Each number is 500 + 25 x the weight over the matrix's rms, rounded and kept within 0 to 999. Layers, rows and columns count from 0. Numbers have three digits each.

# layer 8 attention output (transposed), 256x256, rms 0.262, rows 101-127,229-255, columns 0-127
504482496496526457474501484517455478536491486514485479525512513542494494536554478499539468496475512496502487486469548523504513486511523513518500477510506481462468489474501480535514499525478447492518472495523489477504516486476491469480494491530552479546473510513532495512528474516460512497505427499481525487507490501498501505490544469508512503473493504539489488491532512517503442501496
534499526501522495510521514490485487520520516488455500533503469494481521512502531478465512504478487538495481505490521542497556477492497470461518480526454486490515500522481510512505503509455489475432490534484473555518494524503541528499493508466539500501561479469523522493491488501520509517518510483501492485506550510520532483514517496512492546499507519484491512486493496504494514516521
526484487491531513564503494481505527487517517548528509528503467482485438483520528503524508494500463515500507531478502489458529477512517461488495487526477503549517513501500513516504498498473473492503509525466526513511541562536514500476510516522462471520529520503465483542546476477489496497479535483505502470542504496466461527467527494510520509518534445546548487545515474517528502498494
466527504508518519509560510488448509486455499473477434442506494500572553507525510499509508517489508516480508552549507510500516505485519534529505492507536526493485490484498534499497477491504507542521509527469510496495517497456480475517493510498513531535488499510476527516506527503482530458490500477511477518470495514483486486480482475550522507485480476503549545503517498505538453482484
510545519509532500495476486484463481497482479456476470455481494524502528458520449493516493483488530512461503458530549532487508474516520477464529511493537477482466539496530509515491527504496502515541516512530501512521489494490517474487529526449449521536464533516493465511494487512543518522482473497480508495536535522498517505461504514501489478430486477495505533479500515510499517476504
442540526505528479460530531511485492502481507532506557492526484502482532492510516506464493530485451511498505451475526503481522480496491517530460497505479492457509538480491478457490504485509506521503556470559493518499512473530500529540469490529489466503502509469521514487481482508505525482497513458532505495477502525510495488512494489515518511499503464502550484483494474520519454502499
485454459530478508468468516489503513501480547546480485491544485495516510516491488525530517498496493507502489477497486532492530512510501516479495476476509502491448527557574521505492462505547534463467509543510505495494505450489511519474499496516517496535513518479480516510488476505529501503493480498526519492527501505531512530491474483452498503517510515463464491499514499523494473502507
479507522483508510476490525495534505502502467446490469508457496494526527475500523476486498478534532514535521439531504468480513499489513511508483457501503487456538497549526507495491468493510515514523463496535519494520493502514486461532499504482494506534492492452485530496511515478506496491514501515496438505548501496497527461469513499472447460500489495473541483513491483479502482493521
514512500549467521518501476519503516510511546500523510524506540442534480546511543498519512522537509521504524512541501512490483527510503493505522525503526511496479466467483515506539476519513465531503515532491478474471499524521497499512488488489501516496464476496500464531509471489496482453452492510501504524478498504469481476477492479476506520507533483473573478496494527514468502472543
516538489494485529490471459508491479482525527486481521515530490469457519516482517472498449506488532513487489516493520482484499526462524513499528472510460511475502532455469467480499483512513484501476485497512500509495484510460515512500501487498547512518511499478497546510547470510488501515520486524453481490524505489487446441505480484522478533511524472528523478504483503500474542486519
487536449471496516487487525505537544507538464506432491485523486514496491512499479491519461502498446524535521525518480526452505546510532515496508506505512496491507487507462573503523519541506481507491524445491502535481495495463474524516506492525510517505493509519464519500488496532525511568533487534507550500510505497477505449454470499510517484474504500496448514512514544483484504529475
487502485491496485487519533465466492518503535536482501525533491563497535462480503517511510526458512523489496489492517507483513496486483516482489522510504526491516507462543505492486528521507507531517470457489513502485458491481499470535494459476485489507495478504481510494494501520532486509488507476497515499513503481514467509470498468547501542551525517522462506491498482491508571508488
490495498485502525456535518529486484517499486473518488490489521533483486533527487518501505485449528445504515576538463502476513480514501478494498482489497506486525509477487514514491509518499476489439495530559458486508501479504489493554523500490522495484535521529494515566461475487504515511505523462538494502524468453545482501510486488538517503467471520483550485512480511490474509517485
497467504512503496520514476490497462504477525519479500491526474483453494487516497515506489498507500487536471514459536463495494503509542453491494472483504545507517503470517523483512486492461468476487544545489505523511522491455500500514457530481508531487507464532506540520484504464534571533513512485488502503508520501475504519506517497509496481460503517520486493481534490485457496481460
533521489486495506485465485533508515470482485520497490485544517486515513471507527521494492535519519486482504529495480479516501530482514486512495541564508467492462512457509497476491491493540525502480521466485534476484557472523517506446455495480478472498483512507468499474494524521505544508522474512518479481461516491489510494499468479499500495494496461505518543495511466499469473514527
498515462516471498535504526453484532520452494511492540508477494530510484494490502498516541502479478496526516477525512493477486462524528514485480509492466504500526491486479515481512520457523513499491533457493493518532519462503489509491516510495541452510514481480494504489499482470468475521515507518470516498513497467509535520489510481513480528515507486477570474515494494494552516444450
513497478507501516480506496502527472466472475533511515496483499533512504491480556511526499488518503472485495518483459506485486515519463487528488568529504492514506465501486515498514499514534506459528505499473505466491517452540497535482512432474493463522471483494487500502471465473473530489526545483491483464500486493484481486527488524513518531496485504477501547493489476492511492506510
509489508479456511530542486513517433540454512494491483518535491517508514513531498499522504502561484462492487536531526488504493553535472533511503496506503453545504517460432526489453539514504497497458513512529504477469431530536498486505508474524463481502507498510513455514498524491484541465485497507500495464480548473542469488499520449476453500534474518528412473484483500499493462479434
488438537529495434468509488531519500528502536511474507497511513473529489510506532553522489447494486469524459470506535477497469495498457513506506480526507546503485509463497468492497506509476499508517490483500520526514513527472515474491530518496484495484505501491503511488480500511528478465528498440495494509484445499473515528478514515493476498497502525510457483513487469533536451504500
523514491491529500525497473507522499477470507512527510502464454560483470492498493504526493494478475481525536487522485489483526458505509467527482521481516512509493471492516488501496531515513510506495452489512525501495493501484515472512484537475503496480529483518500475499552457504471513487518512473520475524503480529488501481493505510496463484508460512457597510532501484484508482501500
521557506503509552508484492496510522499566488497451462508515487524533485504494519500515498523497458521509498470511450519529456515489491500527505468496520481493525511481517489483549467528518472506507495471470530442492536531484467480507469488504494515499483514535502530444507450510503487473512499471536511493501514461509498521486530511518492529493515458500535507502511530474506513561523
508516465525514477509487530512509498468495487520492458482508523499448469489508501479421521503516524466540499460489501506504541491501518495468531471478479459526499525471472526466461474495510504521495515502529513502457509504514475518479512514498461509504494512495494475497514502522485505493509497474510468496486534482525535489506477508511531507485546458490439525471450470506474475491513
471471542517515527465539531515474454481510512467481508480497531507508509491505512486511491502525530526470548519512476503506543487530527470512471474511472509552491508474489513500506500482481541500489542493480535483549503466463469467511540501566520505531494552493489522520473498518542489497480489482510443479474507491499528482491486515495500511489453500521562541527482512503516495483527
496512514522463474533463502487515522533479534480451509521518522511488547503503474501486458475510506452501477549523522532453486525503484497456499488500500467530490481493483498518549482491497493516516531496477510492491498495509497574510515458525529476474516540501494490500491492461504463504486506526504524481491480491484492499462543502509494507471502488519487540498491509498522495475514
522508537490487479502494522530503506500475472515496482514526453524472473456536481487504510497490524488513515548486540525450474498505528552493470492529476485515509490456459482503506507508509496485547545543522495472466500491483500518526499507541532528463476523517494487507533513509494517469498507501523498491490465489473521488528499492428483530522516471532452510493474465523534511473492
485478475523482517502529486497489483473466540496489492512529493473490546465500450561435458515508491548534501502479491472450472527488499474502481504500511501498478502474509476532514481524530492528494479496543483460469510492547505466486484526496506487521483481502490478495485496524478505533521552478555523486531455483493511506474536528480492493513511512545474462537498509517485484444478
532527512516471531531494504507503529513517488576507484514523523478520498487486458491495475530482463493506439448523536499501530519472511486504476492497500479517489499515509491514469511507527529492468498513479499525494456542489498487523489486498495480502513511506541476507512469531487480474521516496516491520492509474424495530506517472508484481498474557517543494486492505510457492515466
477501490495462505522548534470440497494515509486560477503479488489510514461442527509492522491525550521511493504505496479508488504513477494476522522514524493542506475532491499507518500446461545448531510475506517502503497519517496495528530525488469501468506494477518514482536481474550460472531537465509455507495467486463524503490498510498480498515472539465540509506476480524474518525530
454489469525482464475511498471531501499455501527547515456543549511499488482521501510508495512494524478462497487548451506536445540499489494537522518458506547484517489476565469510480481508550501510539461484522511453495523484502476459519552502507434481518468516579469488522510516454486493549525483513535496496522458468450479540478509519487497451493552506502488530507524501516489490485492
503513540524485455464477518431498485502468490442473488497494510508537495497488445498458464523495539496486475482515503510488477532482482547474513527469525493509442521480523476493503486478548509515511497500546512512468454454471525528472497491482533503459474489483512521449496531548474470495527465505498490502488512493517510478525477546520464492492478524482571548502456510486462488519500
504462491500504515514476520486547510527512517490529582534534519517474466492465494531543476483477493494515521516468494501507474518516484472483469517470458478456512493495500479518518504477481512472466501473538515468516478496529496519536544508484515471468521509483487488516465509465524482551510494523509553471559469538532514520500478490493445489517502525495558469508467549479463534524518
528474508531447515488517491529492547516467496518495530523491479463547491489526475434481511504517458489549497507514451466508473520469466523533523482475484546583514476527500468516457471491471540521474485493489539478475514473501493471484491521554531472486515459498491544488504525482472517500484528490523468515493485475477498501515470471513501516570539529499475484524503503510446490531484
537496511494449499487478474523543481530519506472497471489478534506522464504469497444548488480502498516511490537513478527514490551499555521483559509478489513552494461493499502506516509503502491475498472496478495517483463501511467510456497467513467509498470477535499509561500494480478487477468492561454520509542502480506525506494503511496469534496511463515472505479459439496464474515495
542528523470454474519505444515517513530513425449484519517490530503425479504494512455461510507523501505478482470498505497526472523442491513519482538517502503488603509425437464492516545464489459583500504466486517485507486528469522475570525516485526479493517493460494487468513535512486519496517536510475457500446530488483482474503529510545498489495517471526466519490494517503487517486485
500486479535453487536518466481479457495489511554511487473507493528482479535525514509480487564432440499505485561507471500505476513526511483513455526497485497511495492506447453500513516538494507492462524521473498473439504467444524512493501478473486501475509502525498508515517472514492500451491487496522569485460521475506472503515528481535543497486517450502548544480480524504509505477470
503467481447526508521497545479513513495487475479483472512458456537517554450471477496548511499486485518475494485485480522527493496504521496477507458519468517505528514537513480481495493501502516477529505501484511545501506494534554524503507479510483527551521506494513486513471542485486487508530525480484456472520536486533539489489518455553536433507468533525425530492528513531503489508515
473508454521499498512512516439516492498516454506508493456501487523518434490514444474496547476503445483499492502511491506543496494513520518509493500505535488537499485525527503505487526483472535504532524512469513486527528465499490484475465525487502461462514500544446474468507539475486494462441459476552497499504501510471535564485485509460531489514483500491452552480504507494510458503491
505475524502461521469493472532507532483480546471536491509541525514498519473516502485514551495503537521439459511462509489540541467502514482523506467478523528477470536481496439497548479493509517509542503505516531470518478509522536481525449481506505470499496498479519523495497530488468491473471530494519493537527500486512514549535544494472469514494500492515451492480508447470470473465518
478490481520504496532443453498534494458514519474534491476509498452547508492497488499478470495493483483515484533511494522521488484506552489490500480516541509471481504541439539506526451484525501513464532535510480537498558479515479516466480532538506538495516507502507499507519523501468476486503512505524487507492489482485509494541498517473474514462490526491519506525511529518477548485515
522522483525480517512499476420501460525489496483482516474503487506551529520482519486470507495544489536471509436509512495496468485503550461489502499500537498505479509546515502486502520487503512468537510431437511523487465490470460459480491489517535484482447498460504498458526510488501492492510538541492524485495527482526499512476498507512472478538485502507567495478538509501531492526496
522583507464485534500444488500499531510500480467532526531471540532535485483498480485494502510496479486464550463531505529505508487504448546499500506524503473481514504531445495531521514540532530464521460457567507493477521503556531525497532459493495462556465536469431506513468504551496489492490477524489483492511464490506470453491491475477498528521519485482448498568476503517500499509533
476495476523509519531517513493509463513469492481492498496465467558478478526487489501509514514487491461515516509513548530539492511530500507469516455488481529479536497516499502532476503521475474518504494503526522546512447538455494531534533524472467478490503487485498519503477474500476483490479545516543524525475492519534483510514543578517463495522518525507396464514465542497500511524495
508458516492494510483516483509503523486496486505534513517513494497480467519485498509479460492524495456459484530490455512509490531459481509530494527526510464489516477540525483514469487527483488506503496571504492499482456514502481489478472456539481508476457513512507522532497500538509535483478507473521461501482488533513504532496472523483462497477507485516470495483442537511483453575548
521514513517483483525487451481467484506485529448463493502503507472511455440513489506483493521512498511495475471560555490517470507502523490473496423512514507491502516509520505518481487493428522537477478485552501524512467539497498515509472549495491530498482495521500505491544532510501487481477475494473465462517471497472537516488502508508517468468536536510546468525514530482475476476478
492518496540489461459501522484496557463536485488478511478526521481496463519487466558494494482449522544529508509502471512496495469465542485476490529481464494490538487535564471494546451513487518520537468485445517463518524481484454523511512479503531481479506490483487509450482457480530515523482484518507496474499481497513517525493479546492554514488528502499527505535475488471498528482512
496566469485482542519516487470483493485510469504533539475541546529465507517507463467462462524496489512496491534472513514509527479502529505478524512463512501523488483533510492477473504497531503495464529533492527459499475451532533497501492534521488509476542508478484516480495485509482525499521505548524494495512537509523510479508484505459513487470475476477409533489533517471514519474478
472497460524478470479453518515480532492511493499478453475492528440516528539475500471491513526499512548503442455486525466534513533486506515482495465539515503471533509528480501452514483497475481483485513491527545496504520494510453498492515488512513545521483459495484510512453528513529475535480447523485507513476530491523476536493493507504520496463518482509503483522547582514535529473497
507427492481507513478498544506508512489483485525523532478541503515475501494475482524446486487525530532492503438502516483442575460485470459490445547509443497469500500503508496516491481460510522493467493525541485551526488451465539525505556517504547482480503454516507518531483517508528466489504489513491506511466511529487485481517450474500482482490523530472460525493495511542468439441472
523514498485486532473487515448489529506506530511497518514506489468525502474477477512547454503521453513487509560542480486486469515485491510538481507546547537488516503506538512520532554547514500442510512489462505495520469504494541486534518471518520536514503498526512510419501535501526491518501551529516496522512466512488478523488502512502474505529456533530452507503555573486507498520511
545516497484494498521497524493468565518496467500510464465494455513521497522499459554538515468491484495497477517494546466461487524468496512471502537479519507471508492516495502486532457480530476492532462495515509499480543545471517507496481512463489484472547467460499520489514506482440527557515484514490535537513498520502481506531499493500469487514510489512418459493512465486461467477505
494488505476511536496512493498505482494540488553548412468479497531520453513513525505502546503490475542483510446493505500523494505455528532559526525531508565487477533538496499491483552490478495495488507501500496496506471464456484418498458511455467534552462483500522521472454503577469531494472463515518495546519511503475495491513479477469519524529504520467535455509502511499475537506516
479476482477493529499548462497484493521539472487512517493467506462535548533481513497479493525521520495502489458525455475559477561501526444509494480448534473507497509546515509517488531502496497521422463457530477518523472509517519476458508473496479482521501491468512538471509456488524473528479515481463543491516551448490506472506513508559543457484474517493515480521527504464569444510485
501518472486544501543438501539484515493531480479499481485513477516497461516466534457541491524501475480491472521481452505549491537492507528513490510499477505496521485511497519448502474454484534509535511500483509509522499503448456512493509461484482500480505497512530522475530506480497502543493428495463490474485523502477509458500480480520490498516539492460590504481521465472492488512557
480510547460495470510510495464493468538467483407495524478458454530499495513484547522501536520530493497512549524494505488506475510537534515540520502510515494452501485464447500458501505516509497522537488520514527514488534513487509488504523495485501536519511500460441542505522510477532495475494462537504508506510514514530507457486505535484493493505523472461491484480510482478509477494525
# layer 8 attention value, 128x256, rms 0.202, rows 102-127, columns 0-127
462466501451526509483443495500513465508505466500493449491498534543434500497474491500496550523449487526512476515526532503479500532502510518474522521514472497527521491492460465491527542497463512529476506492510546484512465511499485508511472515531493542531475483493504477498494519493486519478469516519495482511464499524492483504525479439509558485553474515571519495510468469477526495531509
498488524467482490489497487528495510482514455531547490498467513527526516523470508521514491509489466487508466453494511474476483501477506529500486487466492531492523527560454523516483474493500474497508491485524484558466480497507500486510498481496516526443500488507489442479505471485539533533447485453518523493503531541532473505479501517485502481489502522478517473468487527516527466477495
491483504491517494500478483465532501513497499518524423512481476506525524551477513499465528473490492476522535469503503483542469478500532497481510492476493481480508511464488529493489529505528481493447498473512479485472523479516483473482498479493490534520502548533492450449483436525547505492540487522516494475501513475478507469496493466488464490508503493494527517478501480550475502504459
513487516468492509505470494500510501537573521511482480447483507495512495498522480535538461483487529503452483489514482513510510504535527488448492471515530499481509527489486492508511506483489520515488497485446536489531515529487481554498488497500520493475525473462471514533521493529470533497480548484510534531458504508499486470518503471441488510500504526524492529562458482550511506465489
448519533509503531500456526514489481559507481508457499513503459526473482484525501518453501487517502491504555461473462464471521493490517452481493494493505493476454508556505485521497498483486485542525498449514485541535503483520500486479458542504490487512465494512456469495501489529524516511526448500513483496518466511498484551493513456517516500535523477496504503499494517475525442505494
548511518506520460506520498509496489475479515505523513503492517478516506532495503518481511501511531543500509498436545504465538473510495445501532503472511465516518473513495476486508515439499482500503502487484521507490547532528475523487489499529494479491445530503496501501532520497494464507430489459491543489492461490490518495512507512495531509453471518468519502506500472536485452484481
486511469495554516488507461460483518469531480497498537520530496481493479421516531525530530485536478486503485462508548524536478496468548493514488455484512503484506522471486561467531509474465492528530516523526510497508490493528523471509487496508500505498546516469532486545487509509483497505504461486488496542522437505522491507486483504503514481476527496506499449512500468513505486514477
510505496541519486458496536558504459499499435455463479489480527494528486499502469530499532499490489472479528453472487506495529472492477464485496507542514484547520465485484518481502536507500492487490499488534507490545505482483473494509530515514514527450495487514468494487499517483492489520503474494509465504480503505514485521572453506501487485458521462518462500507496523507422518494519
512473501488510516466555457535493502508536512487495499523499520484529565507475538534505475515455488492496530500480463521499493517486526493496500511531495492500474499508473519474536495464504490489479493499500491493507474500501523502481501495506463466497493465466477504516498505451561472526532522521524530501475526462480473501459471489498536477488505512507507493508512503509484519531515
511524474526477469499515503469486497486511512438562474501497476511494521530495491541477483503491496472533492508537496556486491509524522481536506466470511489502492522480493500553528467499532472487490469498482508501468509532508522540528511538490513468559476485504474479466467561495480483502529490509532525484491490494481513529496486484519506504495516512516503500532511504518548534531502
501514526498519517521553497532474489556519513479526525512497504495464528514512498482498469502520504528459534491512480485505506488499482510503489521476474498492510531505498509449472459550481478491537527488488529503541503479505476543488522514542491497523471510474546514523468533487538538514499458518464521506507456512504464537516524510487523473503437507496489529474516514520497507535455
491570486475489499484489473497502494483529438533502471518459511474491493520495519516525483507526494518480510512517504498505480515484522494469464418530530558512515466507530498501497465482479487466508503497506488504517512503524512491505506538505518510526455498515485513506474489491509471518486498486457521509471537479503502523504469542520493552507546540522498515474476482517507492499533
517497453513496492493465507504507537545463550503503512514493522519522497484546524500513524513453524519492500525501550443498493477496522508499472475457496480523471494485504490481512506483482507512522510519475517503468434523522506497522429480507488501486476525518470477530536470447469467515514496469493542511492493493513554517513472528503527451525448514457492529488467523478509518487514
504489496537492487556497466487497518487496486513482528515476520500508507537474442480516472478491499515518456466483474492459513502517535472518535509502471502523473522496474467521519526479507478529479495508528491490549503482519472492444534524508525507465540482481502476484487527501485489512492467456450492519503543485493476541538527443521498526475471501500526490457500504491467522478502
497512510511502506522516464510560493544491501549406487481517528464502490483509518511504518481503496490528500472492515489465508464497488488473504492487514532484515514456506529490519480467512471477522538480494455509478570476482502482548522535497509500513494494576488498521531502439472494484549512514525472565502475543484474505506529488503513487518467461528522473488521483509511509480467
499478493537470516493525530517480491482528463552494536546452497500481487507485510515484514456507516488548500483486541479508516551470524482475524488480465491533557487514478452492525504516518482468557520489491486544487510532526489514446528469520511524477489503481457504498483529470505491504535491448525486520496434495494490468485527496484469526474514495502504500504462524496539519483503
532520508493486488531464508534538478558495498534483495546498515500539546475495482510504462499510510512497480493517537578548545515492533509472500489505514525476491494478478497568473514458557497518461514537524506500536479536492532535487501536433542513503467532497484522517481497504511458524526481495518486509541522478524536480453512524508481493576489530483440533521501466496517519536523
445507533469531465460489484495482508505498507525520474519506508496501491487544493484534508468486455505526529500553532531460518522521493519462530514490468468494496487505513508533502484448531539501489476484492502505478519514499476510490511510510497517524475460532507512537543483466491515498512454519508506508500479493471495515507510525507500510459416525491485505557520518508477485534507
506475517485545518517506492497461512499483467503495502498485512495504462477478523506456522493492490490536484488523527486524471522502503477498480466505468495509482488556485477485497483498470497511467505482501531448458466526513478513536538492514492447480512484500532485487495513517490452544502532462497454535510517499515538474509512527461520497474464485519548499486559491522513480495489
508542518493472451515465498499432504470507518525533500511492501485480465528532489495484488485486539532518472490467484469528495510524497531493514486552479522532499496505456522521494500489515454507518535505500487469493542467533489496541518449484509470526536530467519487474523513464472558501463523479540525515450465493534562507541515564494504485544506514519512460514474477498484505467511
474471502490501525531488495488488522530525523514511497531497521513483522521536502494495511490504528479471517493493507525496531470488475541513509518539527519541483479514486497477542457472473483525476479510470524523521513465513493506523502478476509526493505516521484510497516552514506470526492481512521487482530488542498531445503515520470496511484480502507488503529483474508486500491487
489469481510488464464462466491549485496548455486496520514562510533453481555545521459467496491518451507484507531519474490517493452470514501500485481519518464466482552498533490533512530508509475502518488487502496478471480476492433490457488471493508500489508495514531475497516513504480487471487522507487472520525505493561494518476509506502522521518460487484523575461539501583556494467491
518499529527533522504478498482472499475543470507494487491527519449442513499506506516489513544490506457539486479504459519543508499553518496458491479462464487537455469484522459502479502499471511499563538499531480516499487505496489542515493495532478535540501468485451463530496490467498522486497504481493490473486523536527500516544506527510455517501562504494462518481509490516457488531455
498483517544511515474506491475503553530522493493543521464485491505523494491489505469515542453508512480485514496509529477465468482465480551475483526557543515502496528520485486489504500480512525515507498515519545524483491505498509539553485522529492493502468519515487501519485472481483526489500445478533496513489519502506529562526519481552462472492520469488497522537486477432481523499476
521535511463505506468504496472495437482528476505481505528479470522538491485503544504489478476477506498480511498486481501519515465553548513491520545486487522487467516508493474462486473501522490534544504514530535475497508487515508487495467541545483551478490512479495466538456493531455500537473452489509515494492528451516449479508513500482551504487475489481524484478534484445505481539490
528527441494525494525519482501483522459502499475537544519484538524550515515512482516483515488452478507459492493513526485484479503541561468486515521481509510493477490483536495459520523489491538510552519512495497498529508509493505488535501548540483445511494507530508495528512496493493522463495463486524485491495509475501479460507498487472481526458490472505505489485486511473490539474466
# layer 8 MLP up, 768x256, rms 0.227, rows 0-14, columns 0-127
510536482520451481524453489520544543492488529478492504558525502509513503538515474525484521505538478520528471504481524499445540522514473491525469481490502476534509508539457516460536474490516533482507464521502505480485487485516529483479476523490484485474471455490499503526554497516464495532475539466526504495523505489508515507527488470517483514468469492485512516480506450456452486514516
507484483557549487494462479522485471488530450491547482473502515525498496487466511532455496526536453470488510511505488467497502486539529496514508511506516499516475492493467481480503509518493532517505485481523513519523529517529489476425515535493520497532490452502514484473512496497484475523556494532447506482453425503524498476487479476501469513510499501516458461422470494480516504488502
543490511504501541463507452466444449492536557512487469487533492493535515533476488513512525541493534505503468470520516514509543529476496514471492494475488490447500448518494508493554485495511460480541498549543474499453536502495548479462486493503515467506511518504509505509473490485536493515534498530500533514507487530459468487490501516513498484505505524457495475552474460513489511511527
485526501550527470525519561492475512484515504535517453508477528496495460462503490477469498520521480505517475514523495476500544506484485572436489492466501488520529518571472500463471463508507490521533475470498477514479514522502509503515518490514475492518506518491508502473483514490487496488478500517484482496503481500511518487460464508486465536492541546520495467500428480523473477516519
534494521530547495538517515461507466468471474467459490482490490516467475475510494499497478551495472496514491505497537523497534498511492547488554489527478498487474521513530492506489514500515481578460506527470476512500486485506520444504530503473539486482511477453530510526426501489554558508502497462545505500495492496542530548514507515528533526550512506496496489495516515514522506507490
512507520530506518457470541488500533494498525467500457462503450516539482493492507520561501524470489542530487536535480502536531545522495542496516500499555535530448496494475552557461504524510489550481467481519501516520528523469509493510518464508495509517500484490507518501504472445512512529528503523487517476532493484525461551493487457476507517537554486482484500508494409522491534479474
483500533482470536488506499487488511466528480516473528536540488470490459503480507520510516469493497524501553503520504464446524478491483524447485487520487519437522507485487473499530499513556498545490492497528514523532499475492492518486485456470453493478481505511529539540503460497567483491517502486505492502509508503502488514525549487528494537516544494485470467531470487510499541506519
523521470479509483501475462556478513508540483520542521501523509493490515551481493491512487495521522495499460475508501515542515469544481505483488467497558489493493479493505454519538483507452504512503535479511501485467425543498484485513500514511495494544508503496508486523519503472540550456477487465518496473472531521465475514535542506483489510534507478459471505510500503527519505508489
486492548501512472538496509490484498490444488470498477527491467501504491499468450508507544477505507510527497511493476541480500506496539578495544515454491474464491511501529515498515461505488489496490501497522470503520528500499529512476490491465522471482481527516496500533538521458457470490476519457471516557476487511501510500544521495533557468502490501499503489504456489471473496502515
494528492544515498446522557499469531534493481470552487508502504472526467521526487503488464516485464517490487483489521520504503480513501488469463490481508485540452483491503476529487547513489510472538484504495515533516498511522506479490479514553499480544522487520518459474512484535466506486506471495479499497456480441489491463471489458512480510501493521511517479493504482539509483510480
510488470522441497513460512511506483526525524477497467528507474427560450489484504514561512514525496524488522479518545502515521493483534504465489503478492489461485470465482487504529513505529513511485463488489498446509518532522504540505487499547514463523491474493462445488520501510498517490492511544485493530546489453544519505480494511505514486478511452508528482494503506478506515542464
533513490504540544507526522486502503510482496544517502497476481507499490530480499518539503448468472536550480446524554495509514538552484469500514513510499525453460433502491509504553521470459489467507485507461541512475538499523525511503464515486535490472534516549488486428529490490453509480536515549468488502502511450482476519514529486496494511503481469463518524510519543474505499466493
512507471501467482507519496504515474454484469515510497507481484472476514504477493484498478547519509497470471498501536549511505514490503515493483495519514496480527500513491522548551502431513483526537429481501512464456524489502496513517472466468481528521458523526543525485483480541523497470483514461482492550470523521518518499491514514542469481509507478482516534509504519528436471528501
478518517480496490500492540496474505512468494516475493520496459515501512473515446511532486528511529479531510499505563514531482472512458505501508506485515521496468462510528494466532495520506500511499530505510517520502545499445475534507492547477459517521429478491485499543516476458511512472471470499503517491485456479546466493432499542502520489550491499487518499540531500500531484509527
476496511482512525519538503557512504483527529497516485439484504507499505474467494513536499509449457499496465488498515523492542512505511486504500497508521502475475535491501523524498500515521527498489533521517468499506512493518476532441476468514538528480483494497511517514552488539485473497494532474496505485498519466467480500506485548524481469505508522478508488482501490469456533493494
# layer 8 MLP down (transposed), 768x256, rms 0.257, rows 0-13, columns 0-127
488469489484494519526485565503493479500503473472463528470512481497485507486531524505525505495463511464484482478529488479509473497469544492481527536459492527546496495514490536434499500507542522478504424520475521500495493496463532479487511471538493518466500499513467520473499522474509501508508475525462520507525493509528519514507513496539453575483468475475519506531548550476501482514485
461469507518473495505529454480494477545516482530491493498467479521497480502514505471487501512507493477463482536504515494485474505536500498521490521458439486443454489528526483544494524482521480473499548478498501490509527507481518539496478500521508501518472483497477504523492463452531524531472548460464452465480503492505446514493491490499499531473563503447477468518560493494505540544453
511459499527538488484508534498488515490501520550483493498507497444526489508520516482498501507494546498471495503514545510547488475464530525521453522502455533516493503493541541466520526501473554485534470515495549547448539519481522498519508543491472471492530527527457500478552470485502525510548438503514515483462447513492500522515508500527468470485494547454535524511482523467427440519489
495512518504527523499509447539483464489533502490459508508479470510487547499522527513528527520488463534495543474466522477498524486528518443505494553501495470453479485504518501527473510542539478507495509451514532486496521506520463504493494480507525490545471531530523481508496473494532508508535541494509480481507491503530489515545487503500513470534468496471444517479554483518496514485502
508508462520481519483492465520501490516513498478515509489494535464475541478535457471498499507521517517503486511520493440471491494510492506474487495509520511482498467478499544530539471505508532468471556503490519511477462495507510501496499475521447511500526450519482484485539544496492510519479518548513468494555521451516543490511475477481529494511506536464472508511520547494500529532463
522491493552503448482497492519493495514522468513485518475484522518481490524515497498520527464496512469464492464504487495529511527488503508504485463455523487485498513521477492514493511493493469486531485472501476510482519528494514524477522490510500455502501502499487498511490479527486467477476540457534516518531464468545510512493526507549481501468498549523474493501506499502465491452558
542538527481517469445499476493523499489485544516505496463541496450509472549502491518495468447500499503462516539539504516511502475466474494529484539500492495591477459543470490458495515468504531490560524481503520463546466472512474511523483512522500439529488513505505544544505494516545498476519485528494513532484482510489480511509503525504528513537530464495480491523514550511518504505486
474501457520506524517489518509504464492509479491508491551515505478527512501530500500536508498511478477495526513477510508534467507481479480478512512480493457470522538510533524502475471455553483484485500512482474489534522536457498518509470503485478478470487493491504492483540503455469497488502510524472502514503520533504478509516520517488510484514530497550449521505473513533478487558482
491482469491487532461550489509527520508509518515486552520462464496492515480457498478517522545522520507495482523486506498560499510515454451461494515508505466505518491489508494517488531484493466484502476492494516472462507534518465523513502492516498493471499475544531468522478473507513508527532523488512547476521521500506464515448498499511533472524521481498432553513485491515522479446522
464520534492505522477531532486494596474502514544534503510508522490502521465504521487491492496500537498481487488480517441468552520458586506465543529527482461476510515506479527496454512513542519552495513484523470463524527527508514461487536493477550470480479502495505496530479502511541502519532555529491502556539508510513522494495489540514500510531517490471541453456475508501465499494539
481468531511481506510486514482504473498525505492516506499541472514535534478508505492513542528501544522453514507501496488536493496479479496505449478547467509494490527465492512459531528495518502519505524480488513458505522537480497487448546539506406517497524517483482487514516479515441466531512477503532511492489472546526507485512517487546491527496538473498510542541527518545483481549494
549494513489488511507511502516461485517487510519501496467514484520523489504507479523467473492488480482491483547507488543483545500504487458475500532521535497506506485496466487460487478443524467468509445526567491504522517480513552495531477509477521509478522507490511505493459522530473509495516498505519527549486501540559522495488439502467491493546484536509437504474497511466565531505537
515500537458552532511519538434510490485523527499512526553522507516584497503516486480529465505495479510543493509481502435549500467524491463472457415488427505509506504511470520524493501542481511482522522487509540470513516479502539505520517500446512485479468480506502561523496489504525499491499515462496446526529479494562501500542501496503457457477552478488532506498437524524464516475514
542482496484515474518451514486509507480496528543554550477575514476499475488462508512476459485505414487476486463515497497505495483477550493533486512474507518516465469516522461506519513532498459526435492502525480482487507541519495499504516514514492489524510532496474541435485510569467551488515525539517506503526522511447507548516511489462472513478518477534500479464510529511478505458496